config.yaml
n_kv_head: 3
head_dim: 32
vocab_size: 512
rope_base: 10000.0
qk_norm: false
init_std_up: 0.0671
init_std_down: 0.0
optimizer: "soap_variant"
lr: 0.00655
decay_fraction: 0.578
decay_shape: "linear"
final_lr_fraction: 0.02
Each number is 128 + 24 x the weight over its row's rms, rounded and kept within 0 to 255. Layers, rows and columns count from 0. Numbers have three digits each. The size before them is the row's rms in percent of the matrix's.

# layer 3 MLP gate, 192x96, rms 0.257, rows 46-94, columns 0-95
097:116116134125131140137094110118115136133149115158133153121179168116124111141134098127129142110109137114139104153116121070120112120144156151090081155164136136131129074117129134096149143170151142078119164142108169121148171120110140143092124144139173179130100095142177102084125128149104126108
106:131120139165129132117139172105130097147149121144117157092104139122136125154075134129099142140116119133159133115109141119162155099151156117135114112108139135098145145131144141118109106164134126123119183104151114102160152154161183173098146156139113093118127082091127146100176161138091176156
105:104111082126191104119121142109100145164132112113081182115145112094111116101125109123116107128165142138135175140099142122127114088128134135096129095144125108110163128180152145091121104154100079091130094134169146127118149151101113155124123113077156132108139136142114131138122099158115112118
107:129117101175113117039140186161155127093113145134123123108142082128107154118120121117148153127174146116127169113130136129087146133174106162124134162129142103124133115132103114124137122148113122174141098132132113131151101110139122129101171116105129099110151092102114173142138164166135118119
100:089142137134129139173164083139129090098126095151108132167120131117113070151106135125138148108158103132099115125159142078156140082140112121126107133157127150107138125163083142084148101167168109107137112124137112126121133126127167152140115148142137168126137119157115143174110162110118076135
110:171088145093108116151123118128123122163126148104136099164109128164124153121170125128090147127113135114115124186130144098098097123135186157132120140105142098154112129130104075159164124114122125119131102128094158122135160130100131100101149137139167155111119096131163088145087148148114084148
098:098116095124087117109121124114110145173109154132076144122111187099105129114120133137145162116129165074146125103110140129137170087135108120145164135141090123087144146133112146146109121140204151126116138094129157100117091076122150151136148113125139150112146124134137160123136101099138145109
108:137118144133119108143171142143157105126125135105163117159146134118139096140098095098132114115122121133144105133149085120154145128189170196141133205106108117091108100089170121158109136156142114128109099139123146147125136130114133140107143088144162116172133133148112094117120121166127115156
110:134126142139118126182131096143144147117113117113132138133145123106118196123113184110119095109129104147117139059118120108110151113134164107131121116105138095092129113104111123109139123090173139095150096126133157121082165144141167149125150142122125159139125145085068150131126126139163092107
085:132134106129119130172114144112187123164128173123157124144132145120178127085117170095132124141117100083175119132121133113085104132100161180167175104102112168133129138133117145083146111121134136133097143138108123112123118094114115109112144126107152082153123134131102133109104168153098112136
103:185126160109167135109118120181124140091113129097099108117142127159133075131123088134157103158112160146095105112126126157175135146140147091117125144138169081067141124139106144113178157115118138140163129127155126135139150131121103150146082124120126108120127126134139130072112098126143135148
103:155138093132119142108104127125111131136143187123154080157140096121143094155067096145118112140139132105158110106175137085127139135115096154140078125137130152132164068151171114122106105115141114146123149133173096132112115111123155142133118112177124148097109113135124147115153156148163144112
093:154135133076117148119173121055105141183183081128120134142146110107126124112141151121126115126100172133157142169111169116150130100103125139110145121113066128122135131129103173130152137122096173107088103129138129109105128127128117134127112101105123120129109131127100141104113092153110148162
114:115149095091149094128130130125145093158142126157104138134114166173089146129120139103098096155121161109117140139118083143158118145153129138097141156151146093124120079108120085159099136102144125132128132146140101123141143141120127146120147130165182156120161123113128127121219138147134126168
100:114110128106116133118150136152121084104142096129160087133157135162164100084111083100078148154141132117160107138103138122148116128112145141141138118111126153155149121166093181163103099054149145137114090166116139136133136107095113130131107131135127125162134136137100160126151095101104105145
103:148103102106149152111101125131130110126160117137126129077148102137110158094102111124139082157172116100123160119092142122155091158100156129137147095112104123137138074086077119135104132110126110114089135120124146139113159139076140113140126074140137124158087103111161106080123118145136116135
098:112133168150140092130116140139132161108145155170137118111117110152110119116099129113107145131112155137166088145151136093116155099121120198111118129128167133136164095142194163118114116102159137128138089089139167188149118167129170126144150126128102130129137127147101109093134106122123138100
093:074151091145106109132137145157107104146114139095106124115097096126147110122101125121114151144133148098145138147100105164137109111132141163071153144150101152147111139146137090121114098102138137153163117146108150072115160142126098118131121093108146134109149156166130169134120144160074182130
103:165122123099177120139107115112123091129198172146129081147141137112149143130122121123108120160155135151119104086110143125122167104144117167142129128148103154146156091126118096141117133171105120110155134107107097117143136153134183100146137150137134075116171156120127112138102171124099144154
109:167131125118109142131126164128123118153133094131104092140095177111110107109126131132166134157099130097148083128133173137113139114104114134144200125140152141137128122152139091143127156103155157088117123119123156125105123139160121181165129146112091094152109115124061150115123128143182125122
086:098089132134119173135100101149128135137136145128107087104141112140126136127151112169097123094112103168083141120135115129121158064144060135149101086124109134146147153146128129140140132158119191134146132121087077106131144136151112090122141127131083117108104142121144108125142147148127105166
103:165116128149120171122091107156156127134124128102137151116136126116098136123158140098091099156107147143129132131132171135091125127098106078132137137115105115167079124142138148078112114117145128117145102197117096136155136164116163123125126122076119112148127086140123152174117114101154075139
097:145152133129117124122145138120134105165119123131117072142105166169102121138110155095113103069082085103118114111149136095103103110115120108138144111121108119107127160112128124136081098170108202123128131099100109067094128125109140122121121129110144119157133120103152152162142130081140140132
101:158183140134137108114119134106142146107135098120139108154159082123103124149102095070168140108101100170159124141116120146093109170081118099114109189124133176125114134106117133155113126117100089129086131128115158133119127145096144128085127148097126137105114120082108111099137120113118139131
108:134151113125140114105090178112156086102132171127139131134110161129125119153120122160107110123143126115156137147165132177150119140151069128128129134123143142121113093124154085092159146138106150086153109141182108136127142105092123108116142167140098088108104096083174103146151116118144104119
087:158128113080116110142112098138123153143121127137125137138153166111112151115105102123171140154077171117127170102139089122164136117172127126167119144152136163129072144157081144121129110126116123162136116120136097123139116143106092150120153128148084148138118083087135151084117082114142127153
106:175108117099120131122134100126116162123138081077082134080164107131145110081150142146143135109145136139104165134151162124169108114113146115155099143132141124121147137141146160152123121085094136071090129076136152162170114161132133109141169124122124129099132154125133116110164145100126122137
093:129150139120131129119165090121159131140130115142099149139095166134127130140153147107143146108141173150168136131112112083140118217124094105159109128119126119137159124094136133116108109110106091123125129169100123134148123125110111157102174118175131089142143100150117148105172087114128156165
091:145115111138145153120106116145119132149126153125147088118160109150121127119076157054102069074126125130123108105142162094158111120166136159157100126161127141152129148106137104100160138106121106118132090137143108132113139117151098114111146116120131158141153130131171113128139190131099151089
095:109145110099150126124176108171124128091112112122132136091122139128125190168134128131121150166140109170093127111105116131105121105101137155110113170146134125132164168129167138142130168113137135128170139108131183160137147141122098116147130164122148123145161118054120100118161125121135140167
101:149092136128141090143132093110169110116124120115105111122140069165119183131133105126048101150136136153171136105120145097145113149114168119113118126153133114118121159093110140151165149091133110152146092127142159123129148094134139100121122129101149112124108172122117139121120102154072104134
095:161116138097126124100154139119110108144101099120131105116105139166198127111168144099133117086144170119127087139149164113176090141131176144113144128123145061112121156150137144167119118153122128127136150088139118143101152147126115104136143120153171163122126141105102153142142105120103093145
098:118109136109147177108092115120199130115114103134145107097087145114132119149131135133173108132110138140132153122142177088071101105106120170118138113093181125100103162120152113130102107095174139117146122145130143127167136105115103118085115106142120139127118141116148111142135180125148115146
098:192114128116164106127131087103148112087139111154131136142161145150092109138107114115110140137137132100155129144101096105056149141096103122159155113153127103106120096126088105173065128130162108135114132113117103129143101124123122097101146132160129108121137133104139083112177152115136127129
093:166124120132101137109144159115108120131082131161111143135126140084087135114139147120106145112192130128121120174117159107180146139104127146116083137157121116164132129102125178141136135153185142127103121112084115106140113104110162093148168133108159092118100125119138130091103127107134094099
102:130150042157156119103122156126109118113084112148117113118111111159096158106102112109120078142136097108135144162128155132123143117116116127111089068147164148113142127091128134112135136138118097146106144104122151184157124154091131099104118132124153112149130140124109161140154144111156106173
106:125135133136155169152162138137111116123097115044092120112145137147131156108152085126132117127139161146128116158138114162123140101128139119147134154147099092096113124112149141121145145092140132122118105124166079158159137154139144125097171168119103159176088145106134115073151127131138114157
100:113120134129091106095140141115174121126156142153147100109143138084144132112137151136084128111122132104130106109165116156098126187133120125124121142110144117118116131150089134114122159132149116122159106104150088115142164196132121125121092156126084107123167145114099161138094162107173159180
090:154163153124130125096155109139142077153106138093126115048164075135146167101125127140125132099155120120093127130104128132120134130078157129159100177089160090083160134134157120134126126121166120127116141121120084133144129098131124126111088136140134101145095145123166131156129143129114145137
102:129097166106140166121144114133096145123112140148146113144146097107099087126131125137163109180115101139119159107127122139128160116147115125139133113172107177108183101131146153106096102148113165123165098106153166093156135160085137081120104129120143149127142106124081115115126151096140168143
104:163101119106111124129180184137106158105140092107148106137124135170130131129121118127083143119135180127094138112110138139163143158152131194110077110089121145124132139146116100141144143144122102082147128119138145127088095143106113106100140134144094183146129101102121080122120114135122111140
094:135128089149096154118134136090123111180159145151111158144159124124127094122125116152178121079154126118111137101166163132166132097108116127121124078169126171110122107107127140097183155139123142162083115164170121150129120121126103160126115112149132139099080133157120125133126141100110146147
099:151114131139122097112169133140117118122137167104154146100128109165092077144182115131130141128095130148120079142168161114122108108163215150128149110140094159132124124165161120114112120163174096128143152113175145149112157144115138140095125107121132101142100131137115104123138115123121126138
093:146111105140118143093175126166142108127117146080136095166185137152146151106081142105107125178111119151135095119138134115132114115172143068123190125136139131095132106088117109120139127121128106130152145134128095160106138117126125102124133102114119071154106125142153146159118125158128092152
091:134137133129111120128159145092151153049146128106117108158164142116164096129111177089109118108118136123146165130097111102160162108124145102127114126117154121140130110099179073156070098121080153136099146139163115137127127111131148151124146129140136095092150121103158126154138136109120135136
109:114149149133108154077118137117119129108155140122145142123165137133152140116117082140150128128137125129164077135119123129129135080121098128134103149154119116102114140098168073108136120135126117157160138070115124114134156120146054138071154152145157140149109110104105065133127128159147122104
099:141116137129161157155163141146089109094110073119087126151146119125108148138127153157088132149090121149147145107110121177079118130082109136143132129155158079130132110143139126129150170089069125139139113101127130104151140105114057137112137158103105133126155146120137119151143147102135118136
091:090119180165133150195108098164153101131145112159098155171130138100135126166102120127152132128130143115135146151134108158131168143121116109155147173091091119147142125107107105143118126100117090124118159126131157146143140130128085155130134124096111180104151058129124136142127118123110115147
102:144113150096135176099104143125161127171124159156160104134141134120163095104149083120132099054134088129127125107128141146115122102110122101145143135147139133134109133136125130129151133043161155185092156119138094146141126132139159135156133117119115102140129122120150112115083092127108115139
# layer 3 MLP up, 192x96, rms 0.245, rows 46-93, columns 0-95
088:108156129102151123115108130094132160183138150131103163154118134121099175100140063131178119121109155145075125136108120118121127132125102095101119141119151133084097118095165123093110132123175115148129126096142154129167152121164129128091132116143118122138153097157132118106153107084137156149
105:151139119156140102146107140175124140103125178117119157133128114113125083140175115139137072133132134099133103131128139139135121157143111127116136111077139119089135134113095134134061146101110124135095086151124103123129097133088145111107171118101114061116090148083116136147150128155111103125
105:119088157126133119152078108107113133167085156126107132118106119089094130118120089136102134107131126128129139164148159151150179128102139115095124156097134113156136105097148177112101120124121133077120100138166137150132081093102128108104141151129131128105137172124164138099157118157166120092
106:132148154129066128136146126146132135095113124172146135161145118137131150165123109105119128114108138108141119102177132123116133105077140145106148108102168113154136135131111177159130145106107119187119112119074122094132144102119162121120110106102172169088104125126111112127156132124129188163
097:121127154122122121102131131144143053139138134120117132120129091072112155115120122081145136131133122155135099113143136115067123101166131083098140106101146115161144114113127171142100132091191148157130137103104151077115108102149142178158105138124089128114132117109164140126115120135113139114
104:140108158176120106123121118156129156102136109122114125138165092125101115173140108139145149111084135113113134113134141108092131126172098151136106114134118154092117134111105170162107108129133122165079101078132117125154148184131108161137105132159133142111163187143110125112138138147092166164
095:117169141087133087131134153115156103118127150145143117081140109135147122094133099142136133129144115154155193118130052124118125154127095150138115077164155138103124153111114138167131125129142148097127149124050152118148090108131141152111141146122164118118151105130139147127096152134147123102
105:121147151059150111096151099140119137135094129132136148153125117156099136138149143057113155131105138147124144164161112168144158153139151088170136117140085123158152143121151126132119102134108145159108116159134089159136072160125110140123111140163111159131111127150103125150142108139080105125
112:120131121102125108118150172160130107129149089114152147112119093166131085130131096098131133116174120192100111170112093154129116130164087114133142140159129125130167108116134119132150157119149109172163129125141108163133134161123142147158123148128148117123084129135196114146125145143072132148
098:095108160183159111090152149097097101109089126125119157133137168118104122119113151151129167131071144179100130108100106128159103141135168105114121102097147099130158130131182145106090138109161145134131134146084129105168086120129138133127114136154120160123139113126103165135126116137148129143
096:129113156165132073110147124120156156117170071126182119126105149099093096135129108165123158133117132157108131169111128085118159117132120101112124085109137155126128115110075129104100098096116094155145128140145127119152125116125085136137139106153140135157129158127161158103136096150145155166
102:168140125059140139117105102130160152154155148163128118160159139111149100119089095157116117130147163127138128152163172085124129141136159112123076090123094137104133166142152110140102144149156129146115103123170129115145139125137170137118106113147145151160122121094143133130097159175128143164
106:164091098108124111169120109167118131132085086071116144145125153103160155134135110174118133156098090151141155111170112164131140101130177134105131133141133139144148111107090118151151141135139110092154161153129116119139127164071122133113127125138069111125116131135132108122137113100157106092
103:110063149109117079135135188142112100091128141117139082113102137107101154109159169110142153114138128158126125135155135108156133138092142125151127151095139144144119120164145159154093131138200125124126102102100151127173146124135122100128146170140148136136135132126097105143170147113144099144
103:119111127102134140155118139129134138124132044090134124139189179122127154139116139120100117082132106104111058169121133113110142144101131120121106108106099127111140089151107107126096127093129152132136127122121176118122073137120127130139118103081124154174143137144135115118136110168113113144
106:169131132122139152172126122129163098099100101112116140125095165113168145102118125114070101086140107145120133124125127087107112097144093116136122132109090136181155128105114160154155097142143127112185173140097124174118143151158151144134126104113115115115156125148156137102120087136140153146
099:169137177082083124121120151136104162150139119145142085168092105181144108137125082127135137154118109156134125137166118151131099120184110113166149134173100094127141119098121132130149136157116128111140126180109140145163148105137119138150152155118111147157082139138120118125129126091152108141
093:168128122122111136061139120124137149122159132120121104186174111158109137072100102151120128143166138115105111175135091164110113165099136092181130127128137162108104105120119134126147112124128121144158092116155110133125115152128135116162070140104130128106099145119176138093141122105131118125
109:144151082085107115117139125123096106105112104148110075131147159151109125117121109105096132104096150102139114122097137159100129142127142114111149085119156141139138162150125150152137077074128107117144113134092150109120147121149089129165118117120130107124126154142108117176118122166115161050
100:118165112106127168171168141125148170130128146150124108161136118141126152133168138104109133124132102130155107118163139122145076160102144138133091118136141147129125118149118108095141109099086147127140117187117127133103084160100171097077125118166112122115159151119144117079173109125113132096
087:115108122084123148133121086102119156110139126173117111128124167122152124137155115155132152119078111134123114104160103121120128085154123144129118132104123113129161126113164133101161114126158171128192144092086116138128148175156154112084091141122131148184146086133149137163120142104149117099
108:113154155073097125070133107113097145106131177107143161158128109159156124119107113127141124148128136168111111126122144133129117121162170100136143087128104114123109121120103102105105110116124153138143082157098154100090136108137140122135151117153113184073135144134136100093103172108156149122
107:116128138113127129133128136156120143100090165142144125166169118059173115160123073134143118132105142113129154094125129125117136143115115118105113164127139137146159151150138122142145127076132092088104108094193121160106124094123103145132141137127095114108115129173115121109129172140161130079
104:188152131130073122151054095110086137156075105112103138149139130113076135149139120128130144125095112152146129138146146135121091143111116149118108116148139143126141096136154153104088104162141167136089111130141112129094099148131138140145149098121100120153127129156154175115091140109106126134
103:115116074162123137125171143133175131123108139133177091120148143132128103124168082136142153150130118144085122117098112092154089102129102110098137125104098119133135127127134118123112129117168134149126127160100112143134094145123115100123090131130138177173129153187139132104128147096188092129
097:114083126106108111129144145144123168131148133136140094175138128107136129131108103129147139098145224114106125106116102122157080174104155143129158153134157100087127145082135124121113166127104130118174092148128145092121104146149094137144127134152119167130147119136146161131119107106105132144
107:105162137086156097119116119142109091090081156109125130097111082100148128118096115140138096141110140153114118139133134123096132092092148101115127143100142110139109131177170114115099157150131142141132140138165099143086124133124151176088146094151151063116123109108104092142103129142134155118
094:130146135143140117154106128118143127128108117158123108133117161142102162125137137090161142106144122133113116144067154152097145148124096137073080137146170143093132133157113137142127092102121123097124112118081084125151127153141136074109164130093089072159098109104115129155134133109094123099
085:180153126156113127084118074101120125133122168097146110150106143135106084149131143163133144121136125081141108123138141134082134136143116128152112119135087131156116150107120093125175150144158152135138120152139091166088130098126146138094126123163110164125191172088153131143151146117137125123
097:131158135110091120113124115154154133119107087083103142104183132123121132148099119140132144123101183181158113111140150149108152103067138163106138169115125202128146116148104103113101150127181113133144147142140149158124149151151131142111111119156143120097153140137108109124118114110152151117
102:129157128156113172155150152171128154100161118108143141165106122143152164121091116142160119135101119140106125132140149119115151083107120139192171170125138113111121128169143130183122125101099169126120144108130139152153122118118070159108104107118108167135138134124126081135109102091153125140
095:123127144116153060119148103136126124170146103127145159203129161104108132114120121128171097140141111087154139123133141146128109106132156105106131116147107133160110124098124106148115134138132113087125126169163097140096157107138117091176127181124070111134112141133125099105132114096125091131
100:065116129123105129108133157137102152097137116116118129129106149135102108139097148133100155154148120114105096116104110081169130102143113119179101143116111085149092138107188151134118153149146099112149124119135139117162136127090131123152090142139108178171142091121122127084116124090142169128
101:125096122154097132123116147110081172145104130094132128103126149146108115115156109140168133113119102135128117070155124122102110129152115128138156147150120137142155145115107151074174132069101134165085122133138111093102098129136123124138134101118089140150136142140111176111078112096092099096
094:096144124141151144136142131174147136148168146137142114098154167157161101137156123166126105119076139124118131099150114122093148118109154133091169114129161112102126149173175118108110126124066094141152109179156186132120119153140084135097107122113131135095117134125129115091136129125136118111
103:132096175126123099137108146110147118125127133126146164136111160132100144170106180116155134135097138109123109107085100154141122132140146155113167147130159082130166101092108148134163130130141110119117130112120139119125129062113104148162123121169103098138137143159093139074173117137080119107
103:135106070139090153077145096138156100114137092107115133119158104117164134104136123120163103139127124093145101105137155112149093145158136096111125123074132078130156155133106113114105100150131142100091133164122146090134135092145083151140146124119140118131144132127155095162090138132121170160
098:149092104113105136143167137123117150194142130155136119146113130107143127145121164113130158137132128124108104207145129162141125123131145129168159103144189132126131116181107115130184118148140126140116112114115143107110109157140138138109132133158140116107077126079153165120074124154135123122
087:107122167139156134137175101134117097132136130109128088140154110167145095171135097149132159180124123106147105141153120130138133139128136123117176135101131112136093116094182124173151111148081105116185122115160135134148157118145105074141111087140139125155099132170107142116131127125162114131
100:133183147153164085112167126055140137089133121146148122121150108134092159172125106115111115141129156116155155111170123102156109136133134090133141116097096077111135124131155070139126155071117128118140148118091115139101137149108127119147104125107137136129111178131132112150122100132137119145
111:134177144129144149119133120119155139147136165108165136129123093125139158105112128110137140185140151143108136103092146123147160147144167152133093102090159133133138110135171075072139157167101108097174143118122127174127127105071113106147099116120156129132104101123115112108105120115153102133
095:102136165122172129150161109143092113100182125098103129101157092112108149144126108126133124184121098129136165158147094126094146156114137164115088122101122107135119141143120110113144096100144088105145167170090098087136144153146137087091126143120148120136142109155140093145131148149141144142
113:111126152096151171148108132090162165146117113148131102113124167142136119185155147122161121149123127100128145108154104103112101151115143128116099105116142118109139149149087117099148176153113097084115116147132099126118124182109099129109143113056138115142131135128066140123124133128088131158
096:069138146085156119134118109095134117110173161107180147111097148161072152123108115136163165158131113155129151117144153121128130133146126131115093166198139134141097110136119143132124108117150152099141114147119129106125118130136088073108146151110123116122118108090118123140137116082125147089
091:158115130086139121118140098128147166086117100104159135122124125123147097154145164103098159161109133150143135147134114107151182103127115105134141147110132150142126157129131137139120050092116151149108119070112089133177134125153138153129148131171122120100138117143167165117113153167166126126
104:160092145141142106143101123112184117191116125133110149140167112144126133131119106141154100098149115148156131133132139120107122166142131125107120113128129088131157070127075123175112116126104161122146152141122130132134144134150068121126150165120118085128128069087131149113134114153109180118
101:132109104127147097104105172106138111104150127126130176167115149119103113147159160122127151060120180130189127117123135162116121116104103128107099119146146125150152143110124139136167178101124138103115140136104145122106154112131155125149114122132110095178134105142103125187148160094116100116
097:134114166075144123179134114176169123155139088129122114112106141081175126121117128142109181155155078140103127126162133121086129167151140133146138133107122141119145180114134116153121122099152123105131112103165124162113140119115094145158137175142155141148102085126114140141137156118108144149
# layer 3 MLP down (transposed), 192x96, rms 0.23, rows 46-93, columns 0-95
099:146145128119174117098127160102120111178122132103108145202111133114138162161125107086151087138061147099121121099147115140116116145117099143124092137112183130143130139088098125102139116106137129128140132115121157106147154106150138141119168142122121115127083110110164080152137113132156119152
104:119167140129117157111134126134098123117164127152151134122119147173093140104119088125121137160109099137119121111096113119095104132179153163105121170107123090099124129097184148165137103114135166133106123132127141138120170173140115118139181111078129101138088116143141134168104169146148113141
100:125136128123101127145130128141118144157134102100149085137145109101131148094152138142084121148167132117130132122133106094089099136159140135131147132151153170113140153126074151112152134132143130137165094169066110104111114118153166128163087118107080145181121100159126090144149126175122134124
102:106130110156115111159114159144150109123132117112122100140123100105108147140107115141146149116174131088099145164190128121149084125102139138112127097139123073137128100152108168153136162146120182092088080168113117117125142159163139156123131117174135114158137113126124102139162150146158128106
099:075143166152127107101134088140102104131149127150148110128103135122128167125124119118143113139134140149099180204136178134094114110182145142119153147143182122151117147134157102104145090148118125161138117154134100132125141098094136136120125138136137119125178141124162124128094144167138136087
094:162095137091154174145096158150159138114156114154122160112127146127087105141096133125138164149104137131167134182122114133130105105087118134149099092097148132096179136134126113161127147123178141147124101143091116133151124146138136067132143103155110130102148136105139170111159132137097113146
099:184107099131128122112142146103126124096179119074139122141096161147157087115113105175097131109153138091117110099127160134165122122119123136125101112140137145122152125148167097169124141115145156112120109099149146118090074129177112108136099151164117094143148112149167107110141097126117144127
102:169110140138145150114100085115085113136099124087132114143161116159107164161148116133157131161151158149120151048128113145150144132105132126169118121099134118139135175144116095121148147168132122112091153077135100128164139165146127100137123137110151118115135128123169141134112102165097119152
105:132130107092161120107096139130080144136181168135085145102090084161140094154122137104123167127138136126171158141161126171138092087063103125114127114131147154139161146138116135160156152132149115135114102104118111103158097121113108114112152137126121114128152113166136120108134102159134101141
099:166130153097153174119151123159136121066108151149125130084103155100125168120141103111144133127160139126096135178130103133142133135089125133147129108124080157137123110125130121119112140096142130093126117149143137139131120115096108096142128125163135118122144142114152226138119143093111173161
100:134139130098119170175086153109116134113122165141108151157157118107145176123160138154102143135151074115152105139075142141113149131091089139151137108172112162129146116097126118127134131170134128109104151128095121122150122153123166107157154098132151156105143092144082121102127127170135121097
103:129127148132147074164111167126161150105160118098162157119115159119115098161122098091091163131119128185117149123138129146101176110070138134089140069118148146146120151099085151143110156156098151106133127120116129135124119114129099131113116122088118144139120145154105115147135102101132158108
097:132137175126102094141150131094132121121141147155155132117104119183109144158090140109087155164165153111124095131164134090107109096149126169137133101108149142111097124119133078069125120155135135186164143100125148077151138130105141144097110124138132128149163117112131157140128100111132133142
107:140144107115129122132145123149145143150124152100164109130123173145101102148161148150088172106097128130127131061139119130126131148155064087087161129123133145112172135119121111140124120130127096115121149147082105130181104131126091155133170128110132092111129094108108109125159131188125130123
103:132157136177147131151106153089107088122127110120116171139126114092092122095163132142122147083157116130146128093121123170131109117085127115092112109083103160136152134148118106111109091132124102152131105167096130140131168102131145074092144137140124127134136128165159101133100113187121131148
102:120117165132130105151112135136107105122136108112086122149133138098156120074144116155123098106131160132127142166137138133141157122156134168110108081190132098109157120154180136133120126143097133155158131140162134134148063113075156151116130144143087132167129141107120133131111092156149095111
103:149098096138126110101132125133162092149098133111116105140151123093132119152142095123093169163114164136148152129136133149152149146072165140129093120122112111122090130141103096148170144133125091145133124141143102113084177122149077193122146148137120160140170128089135152125134135156124106146
097:113108197146147112159122121124122171165104155131147122111131177129144133116156114131140117111103106105158102104139142130119099117166164113140115178088100087113119159131145098140117145133166138130124164137165134143115062148088153143123141128134095092151102145151081111111123143108134121136
106:143152111121113111101130129135128125147120116093086116092132137096117089118108091128117104118135061086136123136158122144090117119089085131111113106180164141150140126137117175198153149116148125110133126160077154124145126135148108118138109109104160113160093128150126103110133110145099163117
103:116114154148139105119176151103112094121087109117105117146153130094134159079132082134162141127132138140119140111155145167130092137136117131083077119098129106115126126098139131111098164142110088155115111146153099132135136152106160136121110133110094181087146140160145103126140097115145073160
094:102104124141153150168122076133124113121134073112140150142139144167141090173145110114192130089126084101164133120131155154128148126121128085136179139122115116155091180110120121155145137145097090144121134102168127128103142111128104136117144124141178126131110161113122111145130139101126166130
107:110102110127152150130129125107135132109137130172111155141091142158099102129087139121111142137109146103173138102162147115100131173135117117141134114163120165110126124131200159141128116120179188148117134163134092127112110120109123120110118122124140117119123160133182103090194114125136168130
103:132110144108148112093136149119128104147146136110112188158132158173119094088130146144141153100134147161117133191111073172130110116084114169120075158112155133128108116139091137134133124132123115156128123096162140098121130124107148095113117144140110112092119153129122126133108105146179141167
103:130137113138105132117134146138122109113092069136156078130118153131094115105083107146141135141137140122106100107100107152121137112098135165117103105115154127130138139153102116140157160134080124108196139089136175119114118148089134103118101106108129143172170139167145136127092120111138145072
100:103150140105127169098130103120100077185096102107127130139126090107166114078111136129110107142149150141104122108166130158145162114154124093136159103148128110133119071153131155103148119119120111146137133096163167109158105116138104086104125098112113107159124111104099173129155118114108143127
094:148099111154141127137143132123152117143137137123134184087122160128131147119126121167074120161127088127130131097111121140152149120124120099160163146133138124129132102145153134100158131075185092115122137163130105115096152147119132102125111118184178101140184118107166168126151111102106108117
107:123110148138123102140130133144122154150128137104158133071135126148103093150108129074127110149136141162134159098136133149121131105145123137090138151118214107165138159120151126092095148134155108169145137149133090116133132127107154141126127142121104043149134168099109134134132145114109097119
095:062162076126118096119102140074079110172139123136163130112133108122136112135115149128135113101147101114133144126138103125146135133113120108102081124127148134097122180098118152145154104122151163098134077132121126109123116137144172117106107153089106156143123172136106112094132084116139117102
095:095166118107112168107130146109129147064115120145115077120107134135128176112113160154135153140129123138166120139148147170140094151124147142089116148118150131124118157080120145126074122107129123060171113112139106137096115149152100139129146139139099141138096136131096106102138126092092122097
108:116123069132076122185112108124143147132161131139144139131089101099140107112196092120156136143165162157128136132159130120132136110187134172120064138158122130137145113179116121132126119134126119153110134143120121124106126151154161146122078122132136094123115101115166120117114142131159144114
100:089140128140114166140147112114148145129147144143098124104085181149117115169093140158155143127095116157143156129147162102155128076134120119155140132067124089107122131155101143169163106125103163146108146123167124159118143138120145119107147115160111180090140121092134149140109156136119098129
098:165122122135149110142146086135087183130125091087113108076153178124172162139144109132154138132149066121111130115153114107131138119096132148138161109112137132124163105111113133117128139105113131047149111134088152097123105110120098115133108122140130108138137121092123132130105089146160137142
102:131125133114111138090139107106112104093113158087132113135141104170112148130166105088155095096140119101083156174127115162063144114108100072101123105128149115132115126139130116125119122124098159167103145152093145123141112081148125151166122117143125160155089109155117107122153107154142113115
108:134139097187135129134146129138124110165146118123114132173113106130096109105123113150116156078114136161116096188105132094145115116105129140128086148147134145121132070131132126098175155124057117095133112149137147123133131157083106096165138133126098170117121084113097123140128116130120119136
093:115102138133096153110117122123179103173112144139145128142125097172136095125161177070115121088129094120130130091127128112110130157071097124128121125113160115088160141159094149150099124125084137122078162130166119145140148150132115132116083090147144111140129090119110123126122143133144140148
108:177139135131116136139116092139132144133122146147101099120130148127143124133103121094131142141157118127128040136144119169085148108120118135116119156160161126137154108123145144112165160113155130093088135105101138131124141114122033121146106096124138123119124155136159106165172143164128145128
101:126106125118123138149104129101155134165096122160113158127102145111062144115140117123143130158126127112143110114104093094126148155100138123151080107091118124104135106137091117147116141153141114155160134090136126131156131162083130124138114102134103161135101137163108133147080147128108043171
100:173118123122141171108117118155100149118113129150127174153113112113155152165124148133102155107108133134155135100158126121092111121049137155122120144123103098141146091112166157149124160127109128125122126179143119126104120126084154126086138150139149171137102104085146106155143105142098163102
091:144145104144101146123104144092144156185099136146146144127118113151123135110112095113108125111133123105113164125123149182078108133155178145084124098129132086145116115128124119115115090144083111090091124118109146113129102133098122093198185145120131127136137126144126153108145122084142121112
100:102134122112126097147110126162119137125129125114101139136087169105114136171170083118113140129169118099113128112139154154116148098117116134104169158113162141130088139147135125134127072141096169143118133141130124121130131126121183058134093113109127113133088109135102125137109176074144094115
100:107141106173120148173093145131156125183109125090141071135122148143127145136149151077125128133130128124164140121099143113123148157148148157118151143152165136156130107136093132086144171130149105116152123114131158097084101136109135140131089145145138099172166138131113083144160166118144150129
096:132088158127103141105130160112128202131120124167130124126121120143075151155174167147124129066158142139156139144090161118119146111113111144093134128072099081113126142115131128104119106112148133103154145148127140118133119135095102095106108132158138120099125084153152132099144084137133131122
107:166128115149118132126144112114200131118140127131143151094144103165097146128136092151087136116152127129097111148114148118129171135125108112128141171204149116120144130104117089124104139150101105106149135114133153115094100115164080099159087153134132119094082140129162103128137143160134146140
101:116127109146092145155129134183105134107152157161154121129135127099110121100120127135141113155145149105131146150090146146120106184181161097169170122094115098113108139090142121128125171136120157157132108106130126143078142134151163173147115112158127101138157146113117120138147115169127104177
093:112129110147131115125159134177113159123094137108165125191152123165105125102145162182127136151146088122130168115095138121133110165134124124145117165108136148143107154127142148112149141152141129136159092117122121113145135096089144190113115100124108063121091115145141124117101143148083107135
104:101102153133136128153125148085095138128129107118127147160100104102094140122163145113122125131110122126110155098162127091144142090149162143134112162135145077123134071126131111124049101132098149159111108179144171121129145122079131107120124153117129111121149099120149100153116140096159116102
103:117124110120158073117108158125155164119121137133084171151140106155131090095136146132111160113090116122148131171136113148087161115125086175086129119158115131170145103116129150125120162140129112135143102147113111134117158122166122165107080142097115095139141134153145118163131093081140143108
095:150123142113159097105110100148160094112147114169145152173098110157127127173167138155157128112137133087161131168159166088092164140153130091142166122127145131128132112119112102143158107154162154105123136081104166130115099127160140129085124112122145121137097147107143126110142123087111123152